From a checkpoint of a small transformer trained on Wikipedia: MLP 1536 tanh GELU, tied embeddings.
Each number is 500 + 40 x the weight over its row's rms, rounded and kept within 0 to 999. Layers, rows and columns count from 0. Numbers have three digits each. The size before them is the row's rms in percent of the matrix's.

# layer 5 MLP up, 1536x384, rms 0.0338, rows 1064-1208, columns 0-95
090:440438535541513517508522482440522462497494545488416459468529485510511537548480485452540490480535454506487442589570457478470504503435460501545495503413505473538475463498557508522503501493527490508563464437487507522502447518455524493416412518477436502505430509486445487507457564549505492507
110:449452495421484528487454524520516519475494411530467517517533543466494495492498502519455548454539496477450469489517475484513477491427477525558552469479473507480564466513484466531527528466541490529479489473474500502474444547455461491521510507510466453522542446490414402491543569464478439472
100:501512561512538465511598483529443450521514564518433537490405417498482488549573459502545457427508446554469512458521540519539438462465591505452472454534487509514474516494445443520532473523496478442527459487545473544478524420526492493508590512458496480434409502520475464509561477477574493490
097:543499515508552596487539499513495453474481482401463483493450517504443442518505516500533496546536596477495533502499433590552469534445495522517559576422523478499490444520485541443545502541468448512471560494454555494550479520451541469603560470518424471473469470521418473513540506458476449522
093:499467504513507435479498448465509568478499479544527491451441545470429456495457534533528402471487544531474480536514553511494523512478443388531534512532490454485535497548542544566452543505466509581480543505450513545488436438453534417602499492473548494495508532489544498538482492482513458497
106:506512498488507478488511543481534457507529504477541514515524569478524490590511505500490479554494546519507445515481635485487538487489471496488509452518407482552511458549443481474461528524409500548524492495435499522574446615460491460485563530535533452531424503533470523484548529488484500398
113:490558475450512422437520406552532519492486502501476496541530543460489447457506559454480478514506387536429476581469501474479460428457513530578500571512484562529472514461507523550525469514547465521478465571547547509543476510457496415514524506426484490479485544413457514587542520548448430523
101:512511529499505436510446448489503496519520507472440522531452473495438568443479522453490500561489543519476458516459452469530468459432590532439523443565491497498467422492500495524506545549504410547490493560453504550499502447539451487500517502545499457467463517510466474506507471516486462527
097:510517539526544524518589397492547513462428506473532518520509493495442440517513530526482497491509477559506476436452551449538463455522504534469434462487514447513508476543499438472480504505538517438545508524482490550529426538501401527469468538503545502496473534525564496576579549521504498480
099:389501530470468467409513450483484481450467508467540534551526497566498520476615542511493497486551551488513483572417460530423461501469521524472599462519426492458519507457570502483575517477440525442469488472524448505468484461453503406499532529568552540510530497491534545452516508469473513526
090:499467536439543452451451516527499471441554478486522566450429430438494431533547550485526471496498516507481473437427506522440464489507448497465524534483532616460549472464513479580547488481528517456474508456504480540506483470523406469546460536507508495550459502492533507550480527495495487534
106:453488509546440454489526525518483541483549460495542463478449472452522477499549512473520527467454514473536503539469522474392504478429537528505488520464550526530553508537527497485564517536460513441504523446463455455518454541506587482497462503571487506544526480490484488554541489488502447518
109:389487474411571495562474481399523491444528476553549521510498545444427510547514520501564496476479443558429491409532514550490477523447472491531497465478486532469563490496488533489475486511465463495509491471564519504496387454484525458485548469541569486428547529495484501588522471511494502548
101:484448455536525521458510439461582427410515542530591553526421452504439512570495464399506440482510427502545427473500520468489470527536589510489517448472511494497511486505508475561492561464478467491567521531523463564569607500541505451520536502513524533467470574472461478480488472489505492528
095:472445510531538545470553539432532566501415531443506597490478518502526490493550507494481486485392548532505493521462447502441541464504566528566426506500466540509512559562509496501474495544488469505483489537533527479520445511498540463500510498544506507464472469507554510424529527543494513508
102:543511434514498524446464519507532448470507505435482539576499492475473522487540522486460457523541554551478505525479554520484475522469525490455501518472554479524526513524494554525489534475466521532468489454551463535503490470521476480488476510560559527447400442521503484445440526470494557447
105:499530454469535448453467472482540537461485470517531609523499499521548463520554433458548496494517458528538459488394553517448514442453570486534495571560499497496486464529482519518570487458498440490474538493449501511494477446495449477461538475545451493518458531443531460486482437514515559440
105:460552477540477524511521479487461514485479534531513526458512468568510485537513542466548484484521495500504469529510526517516505478532503492529502531527550535501508517524506520536521493473446429461471492453543528496493473485453509468413467478527523516487447443492417497463439514540538412475
094:471506560476513433510524493563458442493470446482468582487407512511443501566514502492460549526487470517503464538506515456469486436446489474412536454598496509528499426549571450478546540520427506434410507490530505461529528514553483401529533479525502409563489442530464482539524525462474479505
109:548517514529546499445432456424499528514483472473467467462526509495484551485546473537556412528507563522432473536511501434547483461433425516498494528532501491442483506497461496570529503488518524430516417436516458493485540479484562440398542521528472480467434533480487461502504532491468502492
111:492484560455475473510440518511459536509542514561485525508500513474506498541521506492541529442487537474464464494507514496450474456520431490460457522493450550487524480549424503541477494580496517529486404489522441572473482554522476457539461582479514541484422548542475563528480526514470464518
099:481423461487562528498544489512599540498486546446467493475460536509481498569494470470494470492473570452493487434521537562443550484471517425533526526493533482529514491471525478478549461505533453498508492489508489495541482495460508492491563489535442450519490468440491533533493477516459479429
098:442505500436577487461555535477479539497453484495582491441485526493503456534566549516508457466487490564473539517457555469432477490510588488438427509531467530537589495518547496536512479446543512518436590461575481477413522538540547502496524478498569545485484446516506487499527512543508512434
108:465437495543536479497525535507559507510523540542479537493513499559431487546464467465521415441435501487466537577483492525459410473510508549521528497447471511491524553450504468509625561471478472515414470468491509547578442573457525490519507525492504480514510499484475483500479529460440463536
097:559527497515501475474520452528554535532468516506590512488488496534507385580565507461450486484523492544503414476465539496438446461512512585521475483510442461504490471554520453570532480416541495463467463488560479504483501496523466489431468489515489438506454499506510476531544442484421463405
085:505439535481480490477533424491518464495524448469409506517527460527544455482538487486537507491529421570463492508427550510505422542503481547522472454574519536449604433488548375538484498443498457469477443503520486503468459479502501515502496480501557492447539553502556509516452564512601453478
102:485473540533466462518509525478530470474461457587528471438515557567539508465483428494482485488497469551509419523532539497503512563467462505449552542533526472470471422495435505475503529530557443537523517448483402547405503495477455433446436474491456483535563554520475503504574493470520546463
099:511508503487505444518488450465456471458432471465561500460482549493492482476484541421517575484443512559443490492518530435463518476618513480511463526497493492520518441556511554480471453542475493461513509455541549502449481558554480464583486502563573531556499493485464504514546474390489504511
099:504503453498485442538535484524484459495490490523484541458522472537482497392505486519546501477473478511483433522459452455460505507525517586464487568508479519475545464444516491509558469490479546476469522442494447482553546476591499467466477544554484527472423509515564541549490480493473502569
102:561449458492505466588510509495431498496543483510564538425496536506456504505527436479508494507472518588422484515541521522467575417509523548485470533487489573473516542536507495502541540529509519511543538516505479529491409567516414454486460500484496491554512532553492500522501531453551479532
098:447557555515489544400517503472503453451473459577486546472517476488496501557517459496458513468529504507507485494433516482501556491538530548519517495578487521541438509481472518578545526501535506502513548448466459512610465511550541498439604515536501472426510446442426505517556465521492553484
094:499500455503533440534560484510511519471558505434483507544498585444541523518500536490547491452534476546484482508520513474467516494456494478514458511531518529526534492549450480562609551514480512444522573509526552546509561570509476450559519549469475486530550508486460524438495456518459502563
094:548443576475501433545459515444479566509514472491524550506479505405431504483537553444516493515480499478513457539465584494486460484497480471551505518520523530483521503459515475455505514535481534497495615458510489548513493438533482495511438478486526510511558498498515460486468572487499524539
107:413448521464509502534556509499560455538440504512497524530468485520521541455464451526539526446534467532464488501472489540530449533476486473460547517535529488449477565517449469573516439535548464474544435519522475532454556447487463412499608546557518474486433487418509488550474534463523534502
096:505490589474511464510485466526518528466522430410512539500560498558431395481582559479495487453479504562514499512553517518474433573518509468544477504469457477487517592493475460539466497547459558500498495460511466425481550503496540423476493500544470465505496551463463523523463508553451547540
107:440487533490544483552475444528439465514492534457527493544391506524527418534539520516496567553478527539448437501494558494468458530460485538476485474507454520501477501517463464435501520559493485374546495486512506516444520498487482475527583550501457529502492554530485447509485501478461542578
105:566466490456517530526483477497494531480482480431511503508434472576447465518580446495528517585461493517507486540474555515500462464579554467461510500496491477508556513623439551397494559513440538454560526513465504520513460538496491500504502511481481535513435464476525581517492513500499489503
104:489509533461516499512509500495515523531519570515542491466568534519480494528466443469519409455510523539503471553429472469448487574487480529523448533525491486477501512555570499495553535433489572509508508522447483498517481525508463441506488459535484459474486514545481484519470514465479436592
097:497474475465489504591460480485471481506493536477475527536437505472498482526542534493457512423543455529448396468490558558542481481429513487497526509586469487494551458564511459561451488493472501510425501489537529548458534433472535508527515479525487494494484535549490510490521570471530419505
098:373572536516548506424635479475500435489494530448564474535453511507526571476516464464607555551494594484449490511450538548432467551463530521447490498570469538557473566525494452512521522570491538435391530509480513527486579472519535486547427485503511556422489466432482525532425529524510529497
100:559544482437463498510492419391538527515369544544496510524447532503568536505463525539515434498504525502491480566498495555566456450515516522507457475525533494458526494539420496486516517485470504409505465496516464485522530477565439518539440568524472464548570485522518484482447558485473524477
101:477528558507512456416540493592517454508525506557512548425450523529516563557481491450541431508492556507558438548456490521510437496467471509471469527470447529515504521545495519555535570514515470514511522515527434514504513456552506447520449523555524522470484538449508534504468525406465482516
096:494588516479524500544444507502562459504517455523534553490525550513471530581528430476520480522522545449495441492451514546441518528508519528479451465552463511513537467497501499522487469467503497475457438498513501517570458461563500477475455557493513476468527462567521519487496523481503480470
095:481580559512507453515542504531475499542612432429478487496475450463475483472488530481524434507463516555549509476500506510483503512504474476504473389563505498432489544518458497518472441519512418475391472482558522472450498425535469497549563506461581506509454542467587500530540474466512576467
098:473427512506534479481458518450547427532420481485525466515473538425485608607442529474499509469504463488398508463516495532463505409560459501505472556526483476514552491583482491486508537502443559557417498567495488533449569531542439477526512477508537541478466464552523474504523456521469546553
104:561462532413515494548517473453549524479540471449526509506576487478490473552560542456504453461518472479487534498529542510545443502434508546464465454497543561544565455463518540546486524482509475455442490526567518406488496508555542499514478483528520472541473473549448476524505550504503499505
084:493512477542492480508461451513501489518441516504469535525467502469454522530481548478501484474448444564472506551547450464424438443548411550544547450428460512554491500550468512475468584477422467447533494541581505513451518518481458499502525504501510459551459501540494464560464480478467501472
103:476498488433535497594546481448538569453400594496506573468501468534543508550485509408461466549539544491496493478538469574542482517487545533514463510543430532487575515530481527515507505366509424489534524517471443554457549440526471449465454489511562570413447457527539487476478495498477532526
101:453451529540553561480433513457515516566485519479482505573449570528493557454593492483537480500486472503543473549415458451496512522448533563548514503516453533527483456540456502538523521512448527512477488504471550518506412493496484472449561475546572535555466453466464469482498509417491490539
090:409429546456568496522522502488512515496348508516544518529457526503525467511487457460492494452521530476494500530501523436469499478441504526552483499532506538569498501472508494473553481557426489483472595456523509507535476588532538504553437491509564566460480489474479541521479451474510502513
102:524550501559485499464474471510502513449453583555523513500534572496516531543524467438544487553508479480456518485456512520565514506486546602513517500579478582514513509531528524520529539485474440422445586533477491460483501540578482452523530522509528502545495528497537472475495489472545510450
097:482442490487567480474468527417520462470355508507499488483538517533521549404542461475501497619507467498530545494486552605475594426433487441442507529480523524519522453544522441446502536487563437552505544463496487520528502507511464553485472475557506537539489520484397485508432519453480438457
096:507528484503523453516555505461531499473438430466497474491442501479527493561566488487491502516545471494417465459431513589447500527472494476452522468520420538417525522463495486483508538484489478521474509504451442540615481495533462470501438534492516467498507495504532514525527442550476473536
105:463418459457476474473530491489560542473511439537480447459547418476485496518512459524544424492489416483490504499450562531517462504483486494478548546455432559525486544539521493592508592521574565458514566482445514545519514461565474519470487544496513430467467492526601472525566448525543486385
092:467487498515495460528524520492510532502480540510499509498553454531540405481490499490477460497502492504487514467542521543467526484524514477549551544540511465437536480503507464474478515557475550527553545474615474487533522468542484519561478597385521530499507548445512562544515427409529467609
106:486521563537502401474577500476474492438478528534472520438490529536509580539494484531497498538544556599508457561509540583455443457492493494492480421536443562474506479443499530495489562484481528452513576570512542516445493478467512450510452469482483553439487407501491516510452508455503455506
101:522581423516502497480468448535514487434478480485505462539468545513513422463434564486540475477519517459544472524520544506523472457544560436496556507437461577514530449504546535549553565532427452491530541481502451496510474522497464516488447439567544474450558428470476543556514484487489528502
099:473512520491477487451547429422535539480460472537491501480565502556499535448543517524483516567385479455523424503481486579561417427428568471438574461440519476399495477498576486470605488493521476516457570515493468464515499541489473513581439474434456441592528514520516502483538505506498538494
094:526483502478465456471468466567550513514582547505551558466507400533518542492571502449494431510467471475559520552493455489483460444505532521509576543473477536550487462461549523527520538508480489449457509500442485485576559505546528517495475527545524495501551455507481506488486523498461533471
109:507488513515515528469463449522480497491520511525446442539514431404559485527540456436540438501499453386518496545464515486479452510508495503448522527511523512495522482506547429515514480522486499522510522519470487507623601488445428491582523511516506470506543490405483498496527490452531527496
093:531439529584478460445544407509549463443434430523446486486518445527489511516514499482544534476532449470507479520520458562567427509544497507424529468562430473461544530526508461512535564524465556443490545483525546509493465575448434480517519451493516503520445472524458492511531515521507621433
100:513493490510501437477582499536436493489542511524558557484545468540472429538474532478533549554498458510509401533508557495476494481419455577403534467472475546460482438505425462490549482458586499461424488579531413479544479486498524503477492564532459532518426562505468505485512505411447440501
105:444485475509526497394537464502485396404475519457506524504450471507504520488488492528551503489459496560443515486493558481443470507493521559595462478549458484526562517443518480577503511511510524484503475430514564479455578461465513479491544463477504550526492506505428513451557468568511503427
108:501480523504516450455465448511587459484404474518513553573432472445534582539514470440539402497578482506488484566470576490502455537561548530521522619547510559509496508519485552409552502525525505433466467526525515476495434519449439498446446546529483485493482460504462500522493511456574503536
097:500477479554568458481462486482512530519474571544547484461437481545508456514516492482429493505504492457458450487505533533478513458466571499412575554531510549463502541527483544532511542522462551480493473539483476434573569531531530516500517503493489417448474442497479478509415579496452526513
119:462520468528481526474435555531514498498519488516551524486525414505518483556536514506569462448446429479443497534411534556435472512531554544559424498514446558481524516545436493487518500506528512496436494506517504593527554505504465481516483479513590489517565450514463507559556512418503499484
108:508459511495558474482440477549481492500489473541473449530480495502436512522520428487501496491473537559480537438515465509514427486487519502481530535516553493407505540450523486419539549496435449455515540475536481543540476575492484524447469546567484472477458497437418463482564511536485561470
097:512525538491558453525544460525492454465481490517513513432452433545522540534524493480576493498502464420474528514471529448452486541481534504523555538437549479499539447534520520538515528565491498485552459430450463508487540530543527492453508519536517579512500444505502491556552520519520516489
095:469453547558494514430558512491513463490503456481580544517507472500530559449531439514494527521466501531480489464456583540459484582484471491502525442555524506490552511523435528514487504441483515486450526474503469495498563504533507490482540449485486501425476476492422457475476496515535518548
092:560513523550436465525550462428520526395507549540504501492535486508528537516497532512472501456600512507492436537509536503492516497453516455394492498522422513511449486482486524491506500511485488524532509524501502523607443485495548482414477551557483407543587456448462460499492554487517481487
097:493501478429453509474481436491557515523472480519522485437555503571522504489538456473507485547439537487519505507513502549532475408579514483503417469493510450485514482517451461480486475459510497517455488467506537493485539505561478469544509509552536474576491504504546553547492524447505473481
087:503380466457580487486561540490486528481530463464479478468433494486483520583491498512476408524432486519507495487485525492465477548490516505466542583523463475477510472537502443462472557487443571499514459455511465503518531468506417455527404561513500437499543533541476466551515508454520460504
101:452501495471581444477521495506497455495464486611511502538528547486501556491489509448491461507490408518447478452480570540426528527562477548493532512591482480476571473524544485518455579568519440523507450499488453465593490505517499519516571504456501545457503504480485406559446512516490514518
094:484477451557536528462519505484548503433499529450463550525472489536515546519488541468475471472523513483409458483535502526486493432441518510479495553520459518487472511551510467408559450474515597442411458531453445475487527516479498396512576500510499460449505480592448441525542567440454460503
093:537428595453519520547499526493485495500497580574427538573525539476551549492540520539438452549488534458480466523510475509482485454510479594555479498501509542396554544456558542534499501501529594550434475519485479529492495501557475485438507572513431517490498504564446500447455490537482452527
095:529469536412525526445552461475516499480449478506522507423501553480491441595504504446508500515524496566529472527462458472488498457518558442542500457432470497487513418546552493555483492416453534514513551507510492489495450563537504470501457477524509490522475501514532525580524499567509545454
103:499396480510490452469522483443468539377520464518498509512503463508499518521544539472454477444464498451479498524448501469434451446531435560495530444513437554494520505510460512531564603512468498538503453526550474564522465428571457527519446489464544462489495465587517475620500456464488507458
103:501465435527544455484518544499569485482498532494562478454466492559510443521479494491459461489446486485488530535478582526463456475501461521420523503510489554474485471504540499511512539534582514474571517485505464542564535532544513504522460512512434515489501430519511460531519488522464542441
091:530517475556460454554468520533548448504507488507486451512534435503463490501523495543531388502529504496502480565527502511422491524506457506473490500447487518545502435501427503481469461446535478473480479552475483478486510480505547496434514502509479467562525494523537524483462565515539444504
097:499494540452426509512601476507523513487496533484481600467501531533536527550515533453566488485465462556460510547412487508459512482474541477503424422480497534531508517498559474497559533502502493446470517508539504535448492431536419425500418538526499529411505491525494481521451439522570486509
104:432544485485502530494481450475531624498523539520477522553535502531523418482485487467504506538518451485425453502429557532385516511474478538500497490504456490414540488490508535501562467447471534524539517506511500501512498450501564486615477523508526436441496495482503530467590528462511490536
095:530502479479495488551519480467432494500529530519533547439447449510512481548557469538479525468504548569531479480470502512491497477490523556538477581597460518486506558470431457480539512519537485475469562537505554527448575494489491477466516517501572520455432426483494451519545507472438510502
088:437395500526477482473515515492520487465568524449599482491558516465531560479613631524479517534528559546423481485500598503489502458461422468539523436526481543512499558525469531494485476501458526522483480450521500453548437557453424570501582478501501487512471502492468452484490452504481418574
105:506539478466511452539483474494502558535532502448449519504490512510498494476520462505559508526471515523496455518512496573498425424482504579529512556506462538487536417487501482581574503503395515492501454532490453535568511533528436483571536434484484535500488408510507541521463611562456411522
103:527463581510468411541513542536572552510449470468494450496450456526512527494539595528439496441475464603460475525514477506499487431481500513531464504534523595472524385461510546442497532472417439491419497502464472481461435561544519483494439495449462500471513519575480458483491483488449465495
107:529566508493483477530466467389485500485538492533546453479522530479403447515488477493514479474486520526411452483515465529509486423422474474438533536572473469473478492504482516502500519503497516413449561477412461491475516488500514442442469475527571471508512526507470524536560574454501528521
103:467446515501515531416429474543459503510527469506552509423520451524479503563548558511479480573456488491499396514466489509513449503512501498484584520466486464402468520526497504537475590522571557468526501458507474522581521512577534457472435503506495499464459522489487494602485488495457484537
101:468475485482471479461518491525489558495518517458484589529558475500532521465462507526463440498506520520521477517438552497450502485506468463489547512529473488437518546519466462499501582468499534508438477477605492484492457428505584427531490481521559484494488511484449506496575506482525551511
110:459483554506510472480505477479537507490464567462601511522517529385444465519532563502562472560516540495505521516503588497449531429473484459410512559515490540528519488563489482445514488468456459494446492475543482517543497511456500560434506474481521520579458493487463478513458471490514485503
101:457523511574452446490530493507502530474545535499444522474507454532447512463474440534472534564502537469506514512505548520502461542420531538519519528463533471472512482482515505550546600509557494484476544469479432497484493504504488444458535528530548479467427464594450540539543535439492501565
087:509498499482515466500453532471457483523403490539465514448467505525438512456542546524543516542491460489476496465519508505473507462504469495535493424474523483514516531456430547414525513559483424505507470483475497508477506551500462487428539529494438521482542570480445437502473476578479451509
106:555472531477510479500518499544501489471538548568564512467468447592497551543489459503526474458496515541488450523420506461491492503503649541512480550474418497549483534500497547501553489552489482487488513468482476432544471524565429480552549524543545489466553440466455380435523490431443480588
099:473491520538488469472531512499504496540488426410410498436428573511553537505565493457441442461418413546525495547476510522496426472480484445532463558561493480432516477503467528473532487481531501506505562520491477464561460491461502430409545511490447482582507514529488477478518550489481502511
092:424537509415491462518468496471500512501530540526440503487499498512529450492571493447437449486495467546500488488495497609537485505495475595426530452487487622481575465504457443501522465514499483423470495522527512542577477505524471517465463493467566527572486497602487538475461493520559453576
089:501521549499496461525512529475546434482552499501555479559552473534462505536574533481477443477543510490483455499465498438432534438470449445457508465535490526478497502461451476483517562496497482480500487560578474502459523478561557483533488498553512425404499543520451435478530441481520570467
103:529501488494524438521448535530477434521514533417460588513499430502450548465502491499522485534518504546445459557524522546481418532398483409447529469432487441521541489509435531472556545559523457482478485528485459486560508415493476458572473476471488513485487561481471466474524562531491508570
101:471537578550581494430539591472549454516429545520512518432458493501476635492522527485523485483502496531517501499468515466455449438520547459496467464448469544401516476500519518545515517482482564513541475504468492459477459553502499481484556497552447526496519548565552484535506477504497498572
095:552461456483529453478521505472467480431518485535567498530485441575476484445505432526508538417460523476511477553459543465514525400567479519490532479496466484466532489462498512620499507487486515487414513421482499471513497568520434403420511548455567549412476446505465514514447494500488502518
099:534496568517437482501545471432465459470403474458476527441561571480463482456516496471503493456488455479406428486519481522568508454504447517565550468517441516410495527506525515471534507512516545440497490471481476452482518472516485461505456514438511478594500468464502532516544534506447438633
102:522530560515522429518461455506434470456479562550469486432477492516479480556616504456577449569422508495454518538477481493437477459455535511452498489571478508461527480521487490524523504484524562454534460503484479435466443571486448476492531526469483398491453476545603459527521480487574462543
103:554442599531517433487537460511472441450435484555510519532471475537512494552521538479550446522496426476473431510507460588505483429468511544472577536448475488514521447512477520458483484565498438499418503528504435566492484531545554518478535470530487532492510390477446450487542541556451465553
103:461428558429513495537532566460519480480511533540469529553445544486499419458521514434466413543540505504526511444485474512474387495481475515459522474543512516415464526522527474489482540554504542497522511485519486520443496511520482488535513474478520467468470483500514496521422478446520473529
094:499457442488511484448461566478601434488547475500480511547445484548537463581538512495446434556595539488516520549480550496527492528510524486445487589476511459480555438507417503518484479547455499462458565519475529468529551536566444481533422526562495570412450411456426496415509519526469519551
097:492491504554530442506530536462548544467475507501560515532466492545504494488518487509476573524473526544510488506532491516480450490533518506537635508466480582417497462447484521503465543418553461490574533499448492498515527528497496504553576480468498503500496530560522510436543482473560528493
106:489479476435446550501502440434451519466452486513523619484533484559507581520502450497507469496496507502508472514488534577479542525524492481523565515512509518471539415576497488525520543481501525477473542440425544471459480572511505511491495611464572463537407471552470476535522562499481493469
103:481512491466559491481489521510441446540526509484554535425463508572403528520466484496565459483477515520514443556471506504455456518487556525437534501558509477509472547479506494514453537507510566492451500486433498564506559520558508464523497526486488524442502520475474496574498560470537475476
095:501449565522546442499534485531447453534440516569518458443455503532472485459486445463495536500502428472528469507573511553516477506480547532523501518498476519472506524485453511498498488500447517513492520500415496523511461468475484545444476538486455509499514555428501492523533545542498494480
106:427544531448449475527525534527448505488524525489516528472519557541447499457516492462488537581548424468524462472483513536507457560451552531504476486543522505488472536510529525532479519534555534558468576501539489557486550565516494500544426448501530463452551493472418447536420529516503477522
095:520551500472479506436537474550484515489490457559506486489531458509479498453566442498466464449413459452479448551511465525528464538541492556484571534579554562521446501507572536523554491507475436519483515487512464455494485499448485421590475543589522480498540454488501482462474472498577433511
094:470424543472530465513456531515542447475411487489458517549476561504454545560521430486589506520536451490435451547481509522513552451530543538534450519498476572481522554496539494540523580510499525482462518500492472484464486473528597384542488443483517498541503521511509539467547472518492495514
093:525407505497512522477430462507561402526497510464446510496523537556478525575481590470511518502527453542544523532473531548474556503518504543504401483461569514453580459506525447542587508489509471540461472476527520535450519513517469453487469531511477514493539532538431514598548518527530493484
108:456451471470482547477516519453497539516536516445450536499504504483520469476562509424507493446483527529460464477473515470467474515528488508493496519531596546460512567545510483517445499590480476545439513515542464535484500552489481493527450496450472478545524500532405486548462487473549454561
101:511501488495495444571495520447476534465485488456615519510424486471492555485450459448466533469453519606499435538518560525471513495407512544463440519474460565464528481579522539509484526460507438455455459496502509469451507495460455506478543552491560489565468549612528444485492517499523423498
097:480544462562450485450640516460437453510557475555460485468491514588527431491482482525527504519499585491532463501486473437498509548553445470435520491488522525540440529518473516515554496473483497513467610454481489493598510507533476506482453510435577480497483499540444526530551530502439475528
104:504469483526546457527511535489504435470546465479506582447567537585494560454515493531506452521548546539520451545497549491400495489504478462556462497470476495455579473496473552472550526435502491563516439553512496538491543492513472539477558466544542407525547431506510549470523519496503477481
096:546505466537541531520469513507534493492496517475462523460472540478462505525557525478507449547463477460512502536497487495473464486523552515489485531498444567480557484528510508551472476532471543560460433493452442519489523462534502454539541411521549578461455490507566483489565527450529493441
104:523563527501483519434524527493519468539453424465483588460561449477437546418474526506536501480467487483495486507438478521451529555508494440489496526408469521502496479565483430474499594479494539518462481481472482562496506446509536479458504512521494517497534470557477542519482490487523463518
085:470429518472522479502504587482509425551483473522459546477513456536514510530545517460469474480400526486477433537487469521503579505534479476463537440480520548472536501515480511582555525497507550547488466571541562470540485577572463482598546522444478550494453463477531480498463498504474515457
088:537479483562518466494498461485488515435485423520530495477510517576489479545511508478427496505477434492382433531436509533414484490538516517485529559529469483478604455504493526483592499476536454580471534466470483525499455583545492487573532510459550458535455411478446425539474449513468530531
096:558490489535522398598559455448475457491494540484524515512485467520543542562535536493517511560532467465437471491507514504456465519528511515464533543448431445440580470497468471460502545573543493589495460434592481545456443579549485475454510517570497531480530482531463551519517455404476517521
100:475458525541532393447512456485511528477489521484498515502445528550498527553490447483474465480412519481535351523490532495495489523474489557406532502582470415501604443448467471467513640427495493542508525455520475486533538521512537457518497494562496436387512469549447541549490541445516451568
106:469535406526545477482476511507486506514565453526400560503501552482486442529502482502497528535511533482573456481527445516558424486422570525483548555460451490481542452427460542519517539494433484498526530463516455532577506553541529442506545477489515509508450521451470440545472478442450508560
100:495450501521529437484474399442443476433438496496592503480463537480489459556550546484523470450530417545436458526515505450506551432415467572422578532523500502507459495512454506523484546476505439461526493513461403517477545550550460439432476485490495563529491529589512434573546523435478520501
096:501490561527508514475519498477476493463483512493460473474465461541514470603504510493536555564544507515421491583534534576468446445526560542487522397532542516507567445461571501470549509435474457550465460487462497576466471523574535487458445537498405433533500495627532464529565468544517514520
106:434522500499493525559510491499532481523495486476490489442486532546477401494487545516453435552534536563470482507474535558520475518422488535534517529493507535537554584533448488526459538535478484525480541537468459464572495540503522520518524448557538471482518528518537535515509496450476494473
094:471467462540596380485497482522505474506505571483419563452506459541447452498487488459482462516449510504454449476513482451468473451534503600482499559432544472408488481505486528553507551541477569400433532470497449469551498479544441461551547482499435507514486521536533471487516529534464493483
098:572545510506594456439531498485472506459461516553538574498488527495476422485494481520473464475505459451491468536488514566488518461556461490539578485568500462428512501502541541511490585457486529489501543561435503482503382478496510506535495549531556461444516473491503402499526522466450544464
103:521510473521509405554473501542479512494521563469514505515483463506552406503558455496479463432469418446481508535527519557483492514556522508495538497469486465438479549413547487437483485469447554465486578532448390472582580467524501477523499501512540403544470497442563523565531589498485488511
102:502461465522480437448554419513473522457461523470453465530515567526463537551459525476504530447503525460493512505539499519551506542491491521427579465568514508431572551486412447455486539509508547490473429511522422551464551548445391501511535449557473526574502433466503463510564516512500558521
099:444454566456560470512473428463605451426396542559523424471444478473476457476502507499497545441527520571432465448573503526469517455523487531557489492449516428482506510533472510411446507483481486495482540556434497507475528558479498452493512477527543439502506488486459468562560538529442400518
087:545455509576435453579461557499447541537524511451427483530514448543476460523489486516541488444502541542497521521490472541468476450486509559496538514556516494453523571607430452522546478509469513522501511545643475512408512542447531473414495419478499487463477453403463504497509498484482485484
101:453533539443576470469504447471540517512513469421546479498470455539417496495492530500515475539514473450490485474468493490497457471564539427483500499525561502491482495558471498519462488519522462526459526451548437507558526511526553467469476493525535425505483421516540501531545477413491517444
102:495431507493583478508539525481487465471486551525557526522537471490499482551581479470564533516490459538496490525467550500418494452501533524498541493519557581418550542504499460558484441514482518554474518463544530572517502465434545400574485509542461567486556479512502519540479483538588510527
113:540455607426499490532551480438630420471461496419455549523501540532503510528532528450523526467457486515477458498496461516447462544474570487483477435617503479510534504522518451500551528497435490502491559510506550505534533519507477469545454549586433442520491575536451558522457447524564449505
105:494485483473499453499471411562520465482451500526611513533495524452487564545502480507578492485428540444374485469455516554491491458506482490430427486472481579482467515551489478485523495544405447394442557564487465472568478552534493483474528538529472487544489498512466525513520488481523464574
104:499580467461415477559428518525540504464457514525452469533511495409518584536508535525443511543596447454495503552438507517437397540430467534449412577551488468461515527493530529503470525519467473471480502511503482450507548443506494511444549538472481513517484543486419464532464545499491526533
104:536501549478524462550476537500484565491517643536450553523518468461464510501568443481481505501506478472478471526515463554468471420481491484499487418534485513518475505528593482484525507514432510469470518526481522510464521534554508497487505549489495528521434518502479555505475481531529456473
095:496511516483478433484506423568507495458502570572484457498500531556497453496490508464545528458510486563506503536481490477458518466424508497448538487513455455496480482507471522470564512408485477461537534477523423534561480530494521446468488509410470440530389517510433493515525499391480493498
105:359490502502502533480540503424483406437473466488538472473478510496457503533556369462471433424467482463453511515535499548510497485479553519507470527469517519499550512507509501492476487537515514540466568462504446512464474429487444474587437503473466459515571512518496511520410454492474546490
103:510504497440508482494574497528463409504459613494584554488452498491488474545498475476468418451476493482448537563491450534447559483489511535506485538610494489447443566517449483518524560523544490497456497492487598515485557571469535521548520548567501510541477537482493472578515566428487501523
103:481499481513546450529480472498484454475426492572473474506443474522560514571507429503542479493527454514439423469550503493485474482540544506478544502547453523556490477565489517510500521526491560354476501503515494541503511534512458478458507461474626450477523584521490478539510452392533451544
098:511465540534562506515498552502549524449456515546447450425509459509488487484505593470451478530458447561491507501519543515451466575489494502521493498484444519466496441446553504569535515498454514587449481508567503475492507542526464431479420504509497520569439503532521492492440547474503434582
103:489531474482529481506478443434496512508529588495503594538432463510584573513517498514505504483473552512484504481421474482462485441509552550504503489494513509408460474525524549523536489481446525433566484459506475462554503504493486448560490634540502477477479457545592549576467573469468550561
087:498493568411502519496420464481451519499455519496548479510531505443502520478562509479475469522508503519436494532374522451480469506506464545537466441529538467537498528565491488383448483488472497503439524543522532470483533427476509510498521560572542489566568440451579479539467487539439553483
101:486468520531510455454521487481494542505433475488502500505516499502536513584581444475484507565505471488585516518475485481495474488494493478453474506508433486466481472589578501540483517491546527538427481544559460638438490508546442485495525558475453455522502489461569515549458537490488462473